config.toml
n_layer = 13
n_head = 2
n_kv_head = 2
norm_place = "pre"
lr = 0.00451
batch_tokens = [16384, 32768, 49152]
seq_len = 128
Each number is 200 + 40 x the weight over its row's rms, rounded and kept within 0 to 999. Layers, rows and columns count from 0. The size before them is the row's rms in percent of the matrix's.

# o: layer 2 attention output (transposed), 128x128, rms 0.166, rows 118-127, columns 0-63
# v: layer 2 attention value, 128x128, rms 0.222, rows 119-127, columns 0-63
# up: layer 2 MLP up, 512x128, rms 0.205, rows 0-42, columns 0-63
# down: layer 2 MLP down (transposed), 512x128, rms 0.202, rows 0-42, columns 0-63
o118,100,238,182,248,215,267,187,157,199,217,269,185,201,228,231,255,185,173,187,175,225,216,202,166,270,172,218,189,150,181,182,178,230,144,243,197,173,247,226,160,198,162,149,169,232,220,177,215,171,190,196,240,247,222,207,146,195,152,268,247,174,149,274,214,203
v119,102,126,257,160,191,155,297,197,245,177,273,222,209,151,174,188,194,240,187,216,219,191,191,167,145,251,240,248,190,228,222,248,270,188,222,202,197,223,202,131,204,201,306,243,215,198,185,224,158,226,244,194,108,160,172,172,197,193,88,220,205,233,242,185,183
o119,083,224,207,239,197,271,188,250,185,183,191,169,173,236,222,215,216,223,213,142,158,254,190,268,223,133,171,147,156,205,182,129,203,248,163,278,260,233,168,221,129,223,188,180,187,157,199,225,240,193,216,188,242,216,200,243,138,215,292,248,196,224,183,216,187
v120,100,148,246,194,204,203,226,202,192,220,251,209,185,126,229,160,203,229,187,194,189,221,262,174,200,199,194,275,249,227,237,236,196,208,242,208,99,209,272,190,159,242,204,228,190,169,244,262,213,203,245,221,192,127,193,175,229,197,168,241,174,261,230,284,205
o120,083,230,194,153,146,211,218,173,226,191,193,244,273,243,183,235,234,175,170,249,183,250,119,282,189,231,195,122,213,169,144,166,247,166,133,200,258,228,138,142,219,160,184,205,231,225,175,162,168,200,163,175,207,292,224,156,170,194,268,205,263,225,191,141,205
v121,097,204,182,216,256,228,244,187,187,167,234,325,233,222,200,178,261,185,181,194,194,160,191,185,355,203,182,188,208,178,188,154,155,201,165,176,160,211,225,183,218,194,183,217,189,183,248,163,257,161,175,228,175,173,204,213,250,165,133,185,125,221,151,225,195
o121,097,161,172,220,194,172,181,169,201,245,187,170,120,200,196,239,158,200,228,232,224,271,208,278,121,243,180,237,206,240,193,213,197,177,243,182,228,168,193,234,190,199,168,199,195,140,194,225,180,193,209,160,215,239,234,235,200,156,330,238,277,246,146,173,234
v122,115,196,145,177,263,209,232,165,177,188,122,284,241,244,155,187,184,174,158,258,178,215,150,208,202,162,246,127,202,173,160,233,211,203,228,254,345,196,206,235,184,205,204,206,202,213,191,169,168,221,224,187,274,141,200,296,188,172,204,189,189,180,193,190,275
o122,135,199,147,312,222,176,149,195,193,207,243,221,133,155,184,224,173,153,166,181,266,135,256,194,201,246,163,215,192,193,217,162,202,197,208,221,191,212,165,69,200,196,190,221,214,156,266,228,240,215,266,233,176,273,187,188,192,218,165,230,215,208,221,222,124
v123,093,193,145,223,143,204,224,208,249,208,244,215,199,244,201,190,232,220,232,227,230,235,239,133,225,178,213,203,205,144,206,227,108,166,236,222,124,203,220,245,220,187,163,138,264,170,193,164,213,201,183,175,135,227,150,190,224,215,158,240,150,237,182,201,223
o123,093,143,172,184,197,200,166,247,175,206,124,144,155,183,211,202,241,222,167,209,177,164,159,256,233,239,172,206,224,231,237,211,290,202,174,153,208,224,157,155,194,197,222,308,180,181,166,209,199,196,236,217,235,251,237,181,202,191,235,156,244,166,197,237,206
v124,086,104,206,243,161,181,276,169,195,182,234,169,254,232,106,230,213,229,202,167,210,164,290,152,156,242,236,222,252,233,171,211,176,246,223,171,246,214,238,230,193,275,209,142,214,214,222,232,201,211,268,196,171,159,216,232,224,255,153,183,229,248,223,199,239
o124,066,235,222,135,244,252,178,227,169,219,220,169,82,160,218,146,194,134,153,204,176,261,176,251,250,173,195,148,147,191,235,242,276,173,177,222,192,222,138,124,183,186,177,211,174,207,118,148,217,269,210,191,253,208,218,143,180,175,180,278,190,179,182,244,115
v125,087,150,192,177,184,208,189,203,215,239,237,240,134,168,165,195,218,193,177,227,151,233,231,198,149,244,225,186,224,212,180,250,244,211,296,226,195,224,219,199,167,231,258,267,267,177,182,193,152,218,271,192,207,90,174,275,206,228,247,227,161,171,238,190,257
o125,069,203,228,167,179,214,238,202,182,165,107,278,288,236,264,166,209,215,175,212,192,215,191,207,213,135,220,160,235,156,202,177,284,177,149,165,178,195,194,164,175,173,210,162,187,222,178,279,231,136,242,251,207,348,217,131,116,202,143,225,207,248,190,267,155
v126,089,228,102,220,256,219,190,153,160,221,131,165,223,177,183,202,145,208,247,141,300,271,278,199,208,227,247,128,205,211,169,234,175,184,212,232,179,148,162,247,202,285,225,196,219,179,233,194,159,183,225,238,199,146,148,229,144,180,207,203,192,213,224,213,261
o126,094,158,208,191,183,125,179,221,194,195,222,291,184,198,193,158,260,276,193,226,181,140,238,184,225,220,182,257,145,168,212,239,236,244,169,190,201,209,222,142,194,135,159,180,181,213,140,223,211,183,239,183,193,298,205,177,216,266,224,139,191,196,255,219,99
v127,091,216,259,235,226,204,185,169,173,209,244,197,170,172,268,187,186,184,193,156,205,173,122,210,254,190,146,182,197,187,227,138,132,213,87,182,169,189,207,199,308,230,196,171,190,188,273,199,274,130,122,184,155,192,189,160,165,249,134,206,205,188,148,159,165
o127,064,223,191,200,175,266,246,214,263,196,170,218,155,229,148,202,226,181,296,205,181,231,251,246,218,196,203,250,185,187,157,250,213,154,284,162,140,142,226,245,146,136,190,263,219,211,140,176,170,225,195,252,257,185,216,226,275,113,307,125,227,223,242,170,217
up0,100,187,174,230,234,215,235,194,237,153,184,236,259,137,219,193,157,244,214,254,254,170,171,200,196,212,191,160,147,157,216,218,259,182,271,195,156,156,188,159,174,184,143,253,276,222,232,185,195,223,203,222,195,232,153,245,231,178,246,200,187,280,122,250,198
down0,119,264,255,217,211,160,156,192,212,173,207,119,219,179,142,180,230,234,111,189,200,168,188,244,203,209,215,160,154,143,221,181,202,198,155,315,135,171,184,172,161,182,177,176,152,203,267,204,250,152,135,180,216,203,221,205,176,216,207,174,212,255,158,245,165
up1,109,203,168,223,230,171,196,257,241,203,215,212,197,147,216,230,185,278,247,212,215,167,168,94,231,305,162,231,147,246,198,203,151,200,220,190,161,165,223,214,183,231,176,165,219,138,242,203,242,199,189,219,269,184,246,221,226,236,235,196,180,197,177,185,222
down1,094,234,157,213,180,174,184,138,147,161,241,189,183,208,225,143,270,182,145,143,162,227,140,160,179,214,179,257,231,173,220,233,217,164,208,241,162,123,117,160,135,196,214,241,215,159,190,185,199,223,248,251,196,229,187,143,232,127,170,248,234,174,193,241,211
up2,105,204,152,213,151,195,195,230,217,217,194,182,199,159,184,182,204,256,202,227,164,218,253,230,211,270,230,168,224,211,219,117,168,145,222,128,118,230,139,208,215,183,213,242,269,245,274,162,124,164,222,208,225,197,193,112,204,211,196,225,239,161,280,199,241
down2,099,128,196,195,207,170,192,232,127,134,207,212,183,267,254,144,251,150,234,216,151,289,216,171,135,187,203,188,259,228,172,249,129,241,137,143,290,186,241,206,186,217,145,198,218,288,164,154,223,239,259,188,194,187,184,210,159,181,203,164,199,243,229,157,265
up3,106,239,124,161,271,177,200,179,239,272,172,238,163,123,182,163,215,178,175,318,141,230,181,251,188,200,164,170,190,95,251,203,206,203,206,201,182,190,292,161,215,258,169,177,245,165,193,218,186,180,154,194,183,266,198,232,190,314,213,197,244,218,196,145,181
down3,103,236,253,231,168,159,276,234,181,159,136,156,239,194,159,244,246,153,190,273,170,183,252,171,164,200,195,214,151,201,263,152,195,258,218,251,210,87,241,173,195,257,141,238,188,174,139,299,202,196,189,158,200,213,177,151,234,209,93,221,150,172,218,195,184
up4,108,194,240,265,185,136,256,207,179,240,183,188,174,233,140,217,142,145,250,134,173,190,245,192,235,224,267,198,122,226,217,154,183,259,215,226,165,205,196,130,183,209,196,230,187,161,223,164,228,166,276,185,138,112,256,213,148,233,233,183,231,190,189,249,263
down4,109,169,201,175,148,196,239,172,146,241,135,226,226,224,152,231,201,208,197,225,147,58,224,181,210,186,135,210,197,174,205,164,183,186,166,248,169,195,192,170,229,218,175,129,201,172,205,313,228,181,212,151,179,195,216,193,171,213,154,195,169,156,204,245,177
up5,107,221,233,242,147,209,274,204,243,137,197,213,228,191,240,191,156,179,298,194,259,227,219,242,204,158,212,213,150,247,305,217,186,224,200,243,201,146,161,186,253,214,194,264,207,267,183,184,135,146,197,205,136,198,228,184,230,160,152,192,172,173,279,218,192
down5,110,168,116,249,189,234,264,198,213,258,211,283,208,268,159,186,251,227,199,205,203,138,217,129,224,242,229,132,186,233,148,158,210,178,267,207,167,256,250,156,267,143,231,189,252,142,250,215,280,182,250,215,165,203,234,201,242,153,264,188,208,237,198,147,211
up6,093,274,185,225,216,109,210,97,243,157,168,216,64,136,222,182,163,222,199,169,169,188,244,239,174,203,128,193,232,204,238,192,175,150,177,133,185,180,216,139,210,253,151,219,261,178,198,215,218,232,235,204,224,243,169,176,168,195,217,187,274,263,184,181,197
down6,094,163,205,195,221,166,189,237,197,257,193,207,132,213,211,148,227,217,274,153,190,217,169,239,168,164,116,205,168,203,268,202,194,158,232,227,168,128,252,193,181,202,198,194,164,142,195,214,195,147,224,228,172,152,346,187,200,213,234,162,250,297,239,237,181
up7,098,206,184,163,150,122,171,159,216,155,162,259,208,123,217,246,220,153,144,177,173,167,203,207,261,217,186,266,233,191,247,198,156,221,120,235,203,200,149,223,189,163,262,216,234,130,225,175,169,227,200,239,238,257,218,191,196,258,161,193,106,167,183,164,211
down7,090,229,218,198,160,257,210,214,118,216,218,113,188,243,268,123,212,114,142,176,181,199,217,205,204,193,262,243,212,137,185,216,166,296,158,191,216,208,146,260,84,245,138,166,158,218,182,151,181,221,196,256,252,160,131,199,230,225,167,264,177,219,223,218,211
up8,091,250,225,239,131,173,276,200,232,227,182,191,167,212,231,233,173,245,182,143,195,217,198,230,231,248,254,225,180,97,156,116,246,204,206,180,187,203,201,220,167,161,172,215,250,204,238,222,222,241,252,192,264,201,181,236,248,161,250,163,185,155,227,268,190
down8,100,242,240,194,232,140,221,241,193,205,208,104,181,200,186,138,178,230,131,219,146,236,213,181,226,266,261,204,161,93,185,104,225,178,173,237,198,145,183,169,208,229,251,168,199,142,203,223,179,227,307,207,185,191,225,294,265,160,242,195,235,166,167,175,211
up9,101,205,219,209,180,159,227,187,175,247,259,250,206,181,190,271,134,161,251,231,197,187,207,154,234,151,178,181,173,205,272,206,166,197,213,156,168,197,201,154,207,221,290,211,166,171,161,158,183,145,177,96,151,204,241,245,197,228,198,242,265,215,206,231,229
down9,095,204,232,179,179,128,208,263,218,229,189,118,171,221,218,222,226,272,190,223,221,184,208,191,213,201,162,158,205,286,156,166,118,155,151,219,191,245,181,202,206,267,185,214,174,219,227,256,195,135,217,278,114,150,215,213,91,267,258,213,199,173,231,211,162
up10,100,174,213,220,146,187,203,211,202,100,194,259,234,172,163,183,170,207,156,207,209,204,206,164,204,224,252,208,181,194,231,275,90,217,113,157,178,148,206,204,177,183,294,210,221,216,276,160,177,134,249,201,153,177,227,220,218,192,177,197,155,197,190,247,211
down10,097,148,197,227,198,207,228,257,202,262,234,312,217,222,204,180,232,183,252,225,126,118,228,192,240,206,214,248,136,156,127,217,204,192,207,244,158,246,139,181,134,188,157,211,136,258,207,232,267,182,266,248,124,203,238,162,231,162,215,193,201,136,183,219,186
up11,103,188,186,244,156,171,195,238,201,247,215,282,174,200,167,185,174,209,153,188,131,168,146,236,184,143,191,196,289,233,244,241,231,145,149,187,227,239,215,214,170,155,209,267,239,233,209,203,141,221,312,188,166,172,151,163,229,164,176,194,137,183,188,201,219
down11,098,187,197,181,225,122,150,228,174,102,118,189,223,260,195,235,227,195,245,245,164,240,210,193,130,186,142,171,169,208,163,199,163,256,238,207,198,191,255,235,152,245,190,206,116,261,165,133,272,171,190,150,246,179,198,224,231,172,227,140,247,169,240,174,222
up12,114,137,165,206,224,160,181,234,169,189,226,203,232,202,180,185,225,162,187,203,214,333,233,298,191,185,231,194,292,232,174,182,146,157,242,206,244,221,205,232,202,233,165,167,172,204,216,168,143,166,249,217,213,246,241,196,208,143,201,165,214,165,246,239,259
down12,114,194,250,222,215,255,228,244,200,224,183,156,197,202,165,174,242,183,189,238,157,154,246,265,141,194,253,246,205,177,168,210,237,243,251,226,180,196,168,80,234,218,208,249,221,176,222,241,328,154,211,219,158,202,179,161,170,170,249,251,97,319,211,201,198
up13,097,208,241,154,182,211,201,113,172,200,252,172,201,223,237,201,171,209,201,250,227,341,155,230,222,191,247,213,147,238,213,175,167,172,212,149,210,156,162,229,174,211,238,158,172,194,197,240,186,202,153,188,191,189,205,297,234,149,233,200,277,185,206,238,229
down13,093,220,175,189,211,270,131,228,202,274,139,292,260,199,205,82,208,206,199,175,148,215,213,177,172,170,213,164,240,140,164,210,207,265,208,179,299,205,286,273,206,269,134,164,239,217,153,117,210,189,204,188,223,150,208,197,169,218,175,192,186,211,187,158,158
up14,104,205,136,193,234,138,231,194,230,144,143,237,163,143,181,194,193,214,202,202,205,236,201,212,208,166,144,165,220,117,238,245,218,208,251,193,192,196,148,201,205,194,208,261,226,179,152,224,168,222,205,142,183,200,230,171,231,215,216,232,242,289,134,144,105
down14,098,195,206,211,171,284,265,217,263,201,191,173,153,161,162,275,207,202,156,177,212,261,234,201,142,164,238,224,173,176,181,218,155,147,104,227,244,252,233,207,166,178,264,177,220,203,207,237,261,217,196,248,235,227,250,239,212,223,208,151,133,217,232,187,233
up15,098,145,188,176,157,97,146,231,235,248,280,202,179,181,126,184,149,187,207,237,163,169,275,213,227,219,153,287,198,183,258,193,183,140,238,224,147,213,169,198,225,227,213,218,286,169,260,209,184,208,186,191,205,129,258,225,219,220,149,157,198,168,265,238,221
down15,097,213,152,226,251,159,183,201,138,290,218,246,200,230,233,223,219,175,154,173,213,240,228,217,140,164,207,221,207,174,136,252,189,221,183,223,196,321,191,201,220,170,154,152,186,261,239,163,221,213,178,263,209,169,222,129,189,194,213,149,183,254,182,257,184
up16,081,192,242,157,183,172,179,174,171,194,245,203,214,187,203,180,171,175,117,284,175,229,227,202,222,209,171,212,234,238,213,174,182,216,168,200,167,279,208,181,262,174,222,151,204,212,187,277,141,147,180,134,269,233,184,156,164,246,251,199,248,202,143,240,160
down16,077,199,184,166,207,187,227,215,159,191,189,340,136,229,220,125,195,209,276,156,235,203,195,131,149,164,168,162,141,206,178,176,150,135,164,146,202,205,184,180,142,190,193,164,197,165,161,191,289,131,249,195,160,159,220,212,237,156,168,245,200,167,234,172,188
up17,100,251,161,190,220,271,214,195,217,221,201,136,211,149,226,207,246,218,167,234,203,223,215,249,262,226,203,192,219,164,227,222,261,180,211,270,166,156,227,152,203,175,170,206,250,239,166,220,229,193,268,184,216,228,201,143,260,193,135,226,80,229,229,236,190
down17,106,216,235,208,193,175,202,191,244,213,223,178,151,162,251,255,176,189,206,161,211,153,210,210,177,283,136,174,151,205,231,194,194,191,143,264,220,140,137,178,149,152,182,158,201,208,228,266,187,225,108,203,145,230,301,176,144,237,158,198,199,159,242,178,196
up18,094,170,201,244,201,204,136,251,196,199,187,211,152,204,216,292,150,274,206,236,134,230,209,144,215,158,210,196,170,192,178,253,239,246,212,204,175,182,167,232,133,212,203,162,190,169,184,207,163,209,172,216,221,219,159,209,182,178,241,174,246,186,213,224,199
down18,096,234,243,241,228,167,182,226,208,243,274,151,169,185,208,215,181,191,251,215,191,178,208,185,135,174,148,191,178,222,189,216,146,178,137,197,173,145,211,92,165,157,241,230,159,251,176,202,144,230,189,193,225,182,191,192,153,136,138,146,131,220,169,157,238
up19,099,211,129,193,234,208,166,174,230,201,172,143,131,218,202,177,163,186,231,230,249,273,165,192,208,231,229,131,228,200,227,214,223,121,178,228,167,215,180,150,168,187,185,195,206,188,259,170,226,240,172,272,231,316,216,205,124,219,207,202,234,202,228,223,205
down19,093,240,186,236,189,169,157,211,198,180,317,337,233,177,265,156,204,204,192,183,163,229,289,187,139,169,139,198,197,183,173,188,151,224,262,198,211,171,180,271,249,144,177,200,221,258,129,152,151,236,244,127,229,122,182,202,263,203,123,179,217,219,188,232,196
up20,098,238,203,204,228,189,179,277,247,174,162,176,214,201,220,161,227,272,234,166,168,198,113,221,172,225,208,322,254,205,192,198,108,240,151,153,200,163,148,187,181,219,268,144,198,187,203,220,185,204,191,209,263,169,229,231,231,181,165,177,225,105,244,203,201
down20,091,183,177,149,255,198,197,209,178,298,216,263,199,211,209,238,266,187,203,164,225,309,252,194,149,139,242,213,183,202,214,192,230,131,213,213,269,199,270,250,162,147,222,268,218,203,87,155,122,236,228,201,146,191,145,246,204,217,119,183,217,150,175,182,187
up21,105,243,243,214,146,235,238,222,206,153,161,187,148,263,113,240,126,168,225,180,187,193,201,205,184,167,181,207,151,216,283,257,182,227,201,215,222,200,217,165,246,190,220,201,172,169,238,155,232,214,245,211,169,168,208,216,167,208,164,160,228,63,271,219,181
down21,106,190,127,196,212,226,167,190,178,157,231,180,221,235,245,217,178,231,167,252,187,226,267,196,245,186,194,288,191,113,217,236,104,240,146,244,150,146,156,199,211,234,115,130,145,230,230,236,208,271,194,191,216,180,205,182,248,172,321,244,282,227,198,245,166
up22,101,210,224,172,185,206,191,201,167,199,246,255,166,234,178,209,215,104,166,266,265,245,192,184,254,246,185,156,85,152,179,206,180,165,218,285,154,185,247,248,225,200,195,156,226,183,214,207,158,230,194,232,165,261,294,256,150,237,190,269,139,196,165,222,136
down22,101,163,274,201,250,209,181,252,134,224,205,210,163,189,191,193,261,126,200,150,154,207,158,272,222,164,201,188,141,84,187,268,177,210,161,175,185,184,233,179,180,163,210,214,121,174,210,171,171,186,257,113,176,186,176,207,230,241,169,204,149,213,247,216,214
up23,110,262,212,150,271,195,229,198,223,206,189,201,205,144,175,114,186,206,207,197,179,258,153,232,158,193,240,195,184,149,191,208,193,202,184,207,218,179,166,271,204,221,132,234,258,227,224,158,190,177,169,233,215,165,198,180,192,228,224,197,241,268,208,154,260
down23,095,209,126,235,187,251,238,176,182,187,226,320,200,242,198,206,218,188,247,206,223,215,256,171,271,160,196,214,278,274,150,224,189,186,209,164,251,168,256,228,227,256,234,149,166,168,189,203,181,249,144,188,141,165,204,227,214,231,176,212,173,138,249,209,220
up24,120,254,268,191,173,230,252,260,231,160,171,206,162,153,191,212,232,197,250,202,193,166,205,246,215,199,227,214,203,257,212,222,200,193,148,280,105,218,182,176,187,223,145,202,206,235,229,240,158,156,305,266,154,210,154,203,231,170,198,196,141,129,252,193,117
down24,114,155,222,222,222,129,192,177,260,240,192,54,174,151,259,190,232,152,166,252,231,225,206,245,223,216,205,224,256,192,216,205,193,143,160,216,145,173,217,193,139,175,174,149,204,170,244,174,150,144,194,177,117,239,226,270,265,232,176,210,229,195,177,210,216
up25,081,69,200,210,243,206,205,209,209,189,249,180,188,270,138,189,263,135,206,217,130,242,119,184,165,167,152,161,259,189,237,191,197,83,168,215,190,160,195,171,250,191,227,218,208,294,271,192,209,253,185,236,165,188,222,180,154,219,226,219,182,211,188,254,200
down25,072,220,226,198,168,164,186,225,174,205,228,196,186,231,183,179,152,187,227,231,233,176,228,248,155,150,207,162,197,110,251,246,212,157,217,265,208,245,208,161,153,181,199,244,144,202,164,174,298,154,206,133,217,191,255,163,202,156,239,193,242,137,217,189,112
up26,094,188,197,236,241,252,221,216,160,219,242,81,209,198,212,196,244,170,158,209,188,228,165,270,180,230,195,263,260,102,257,191,201,215,197,170,219,165,114,196,204,199,228,211,187,217,231,194,187,173,222,225,239,270,169,206,185,247,223,312,146,208,222,183,230
down26,093,209,280,240,227,192,264,178,199,220,196,251,178,197,222,218,262,125,291,250,212,193,246,244,236,231,178,169,154,248,162,237,175,169,222,187,173,259,193,243,177,207,247,193,131,212,152,188,173,184,213,206,117,222,211,185,216,137,172,126,187,199,254,241,201
up27,111,229,161,207,245,177,174,217,203,192,217,203,184,188,196,260,149,177,205,174,81,142,245,190,208,264,261,289,242,230,228,181,158,223,155,203,163,232,208,191,225,167,196,198,196,164,274,211,176,189,204,258,208,224,198,124,210,198,191,167,280,139,262,258,238
down27,126,173,249,254,203,255,198,167,174,214,211,190,172,241,185,211,205,236,217,217,149,186,215,212,165,220,205,244,188,194,184,154,226,126,128,248,236,179,166,209,266,235,142,100,248,164,171,215,180,226,182,222,190,184,173,143,263,181,237,198,255,203,229,265,241
up28,106,197,201,170,217,176,234,195,187,183,178,195,222,257,194,219,126,218,175,178,208,209,213,170,182,82,148,182,172,198,194,181,202,176,238,120,297,209,183,290,212,207,286,241,193,159,195,204,142,140,189,232,179,196,257,223,231,244,248,222,197,185,184,220,223
down28,104,210,151,249,214,197,192,246,188,188,174,205,216,212,207,149,259,190,201,175,240,173,140,215,203,258,213,229,184,257,248,206,150,246,218,213,70,229,186,213,204,141,165,178,176,219,222,217,221,244,214,172,160,262,145,155,138,188,214,204,162,231,265,134,143
up29,088,180,207,215,227,212,262,249,219,232,216,163,212,235,171,207,163,242,175,204,200,142,183,234,222,285,219,299,156,134,175,162,214,165,203,161,243,164,169,263,136,248,197,213,236,199,249,134,224,191,229,227,255,174,144,269,249,170,192,133,137,171,227,234,230
down29,098,210,235,218,223,163,212,206,216,193,184,69,247,189,208,231,105,220,180,198,195,185,214,229,181,308,261,267,180,82,198,144,161,234,185,190,157,165,124,207,203,209,220,129,201,201,222,201,178,197,251,193,243,184,160,216,223,190,198,185,223,178,208,259,198
up30,113,132,164,189,136,195,170,221,219,245,155,190,212,207,201,231,177,207,229,162,215,174,144,171,186,221,221,209,272,176,237,240,152,144,243,200,143,193,170,258,111,150,237,191,207,112,237,153,208,161,292,232,205,202,267,190,227,213,127,184,235,247,148,264,242
down30,144,181,181,311,214,208,224,204,198,216,213,167,159,198,95,184,256,217,176,262,190,172,212,211,256,205,224,182,219,181,150,246,148,243,155,169,169,199,211,233,206,148,234,192,231,149,228,177,184,207,295,198,225,209,161,135,230,155,245,235,119,226,218,176,213
up31,099,197,153,210,184,205,176,183,259,192,210,143,259,211,168,179,215,230,218,218,198,197,184,184,291,179,199,198,237,192,211,143,184,239,218,223,210,172,186,140,224,160,246,252,228,195,198,172,219,90,182,274,179,211,217,177,218,283,149,167,187,199,196,173,185
down31,093,219,226,137,174,180,256,231,225,226,185,113,205,216,184,225,151,189,236,146,247,174,218,217,101,159,208,165,221,185,159,194,224,192,192,265,235,196,225,231,113,258,136,221,133,232,135,179,112,241,123,159,201,209,199,195,173,221,229,188,247,169,219,185,231
up32,075,205,279,197,184,123,175,138,215,187,172,98,190,200,216,220,201,180,213,196,182,195,174,187,277,247,184,239,205,186,210,183,155,173,192,225,168,187,211,159,271,152,159,182,165,217,194,200,187,149,174,190,192,291,165,187,155,185,199,149,202,203,147,213,84
down32,080,208,195,248,178,241,191,193,201,195,209,258,211,170,203,215,168,155,228,163,274,200,174,187,203,162,239,186,163,205,164,177,220,151,235,210,234,187,158,165,171,188,121,269,231,240,194,216,311,163,112,156,243,203,215,151,226,179,266,231,179,184,310,237,217
up33,088,201,221,109,219,219,205,217,138,190,266,145,233,238,182,231,221,223,223,207,196,276,145,324,187,163,213,192,195,202,154,210,235,139,187,230,150,191,154,263,170,216,258,176,181,195,167,199,163,280,189,214,234,150,206,232,184,242,255,198,207,188,109,198,229
down33,096,276,104,156,224,253,155,227,205,216,118,299,203,244,190,159,185,213,141,176,185,262,151,173,206,199,228,176,256,251,185,249,158,215,150,170,295,211,220,269,280,250,167,155,259,197,169,149,260,174,286,200,192,137,200,176,186,166,187,195,207,231,170,167,149
up34,111,172,229,161,209,178,180,249,235,158,186,246,229,147,230,254,183,257,179,134,117,184,297,206,203,160,264,221,232,202,208,226,175,186,195,169,212,198,183,218,173,198,161,177,194,146,152,200,243,234,216,268,168,179,220,228,236,135,216,197,244,133,201,213,176
down34,101,222,176,193,262,220,263,130,225,211,179,175,206,220,235,189,248,170,223,153,237,238,224,181,212,197,163,211,175,228,235,191,205,231,201,233,242,250,158,221,185,162,201,218,221,264,208,200,124,198,181,163,164,222,239,220,256,154,202,136,188,185,156,158,232
up35,093,200,194,137,238,140,205,192,172,169,201,212,131,90,117,204,191,201,151,272,252,190,207,113,203,303,229,232,189,176,257,199,216,162,196,179,200,208,177,181,178,124,211,217,171,179,200,181,225,234,217,174,212,251,222,171,187,161,200,163,168,192,197,157,225
down35,092,196,176,140,148,261,174,184,201,218,204,272,268,233,249,165,216,115,252,197,180,194,180,253,176,168,144,199,168,212,212,188,166,161,147,178,162,238,184,168,192,170,189,166,127,256,237,176,270,126,174,235,224,100,219,230,180,210,235,213,158,245,199,189,154
up36,114,197,193,140,192,215,190,167,250,264,147,208,247,252,241,244,250,231,259,274,182,146,171,165,218,130,167,223,153,207,206,173,175,158,186,170,221,136,162,206,257,165,216,177,196,241,148,205,210,247,182,254,207,226,205,252,199,178,127,183,208,271,202,226,183
down36,107,242,280,168,212,166,187,195,222,164,253,201,187,217,188,217,114,193,206,140,217,180,288,126,140,161,175,190,266,268,221,267,197,180,179,226,248,242,200,159,238,242,229,234,225,166,208,159,148,212,163,206,237,138,187,229,246,158,200,258,202,102,162,217,219
up37,095,217,193,148,263,194,260,207,140,223,233,148,266,226,211,233,203,253,247,222,252,179,97,254,254,182,200,158,254,219,211,168,196,139,206,228,210,140,193,228,198,220,184,102,201,154,203,173,195,167,249,230,168,239,142,196,228,218,172,206,191,246,238,221,196
down37,091,140,287,248,196,164,275,153,168,210,171,124,194,230,244,221,187,223,189,170,179,204,215,206,246,194,209,165,244,226,216,225,186,203,222,150,178,224,251,201,144,223,224,223,258,224,288,251,227,199,274,165,200,206,210,209,205,182,186,213,219,47,245,189,231
up38,112,194,175,219,187,223,214,168,226,166,178,139,218,154,165,148,143,237,121,214,178,229,208,201,165,199,173,243,167,211,207,239,145,208,211,230,145,204,223,224,218,181,274,142,149,200,226,178,105,223,200,149,266,204,255,145,191,201,235,270,269,247,228,198,146
down38,100,176,171,229,225,222,208,224,210,264,233,302,189,202,153,126,180,163,256,159,250,168,255,192,181,204,208,200,279,209,165,209,144,176,248,202,226,180,165,173,175,162,168,202,205,192,205,238,231,116,274,220,138,231,205,213,213,160,195,261,154,164,183,178,215
up39,097,166,181,235,202,238,163,183,171,214,166,216,134,157,193,262,187,179,168,243,183,216,203,112,211,202,210,224,181,178,177,250,200,174,255,126,123,216,295,201,212,140,145,200,240,235,181,191,125,181,237,234,267,247,134,261,242,178,195,190,200,128,161,144,164
down39,097,220,220,198,173,97,171,236,186,183,198,171,218,263,142,208,219,194,238,180,196,117,225,240,189,205,179,134,162,146,202,128,258,236,254,213,172,192,209,120,159,183,216,166,221,164,241,173,246,150,187,148,202,249,179,177,195,227,188,177,250,183,238,263,227
up40,091,200,211,156,193,170,233,147,174,176,207,163,197,147,168,207,233,247,193,176,198,175,256,232,105,174,152,194,229,152,185,123,119,175,274,178,209,184,251,201,166,296,239,196,214,166,201,267,222,219,228,179,178,231,249,217,195,210,219,210,238,170,241,148,186
down40,080,211,247,181,198,255,144,247,181,241,221,171,187,195,250,188,243,161,285,176,168,265,189,228,226,203,152,201,145,162,180,233,222,250,241,169,244,130,198,233,247,208,192,202,152,193,195,224,249,268,157,109,196,212,180,148,162,198,207,176,215,186,126,195,238
up41,102,162,198,200,134,167,160,265,226,138,226,208,209,244,174,169,145,180,156,234,160,226,201,222,229,198,230,247,186,280,275,128,134,206,122,177,243,205,248,156,237,221,133,158,164,131,277,224,202,187,291,211,155,145,249,205,183,189,248,169,196,195,214,257,171
down41,090,209,216,210,151,253,139,179,233,244,237,230,189,140,243,255,232,163,213,239,227,182,216,205,118,208,186,290,205,183,198,273,234,199,204,236,146,185,220,154,194,219,224,183,200,230,196,186,192,165,270,180,115,136,217,217,263,236,261,114,247,210,223,228,200
up42,099,218,178,141,269,152,256,201,225,174,227,150,167,161,163,196,218,210,154,210,178,199,144,228,143,177,210,166,275,214,245,180,150,123,200,199,253,219,151,151,241,273,268,147,246,153,257,262,197,192,247,217,226,231,201,230,162,211,189,213,203,157,201,184,194
down42,103,198,237,248,161,148,166,236,213,224,242,80,194,159,179,146,216,194,130,226,177,173,134,245,256,204,193,173,212,122,224,196,254,139,153,213,223,214,201,251,218,147,204,201,265,152,253,186,110,176,270,190,188,279,208,146,232,263,228,164,250,219,179,233,191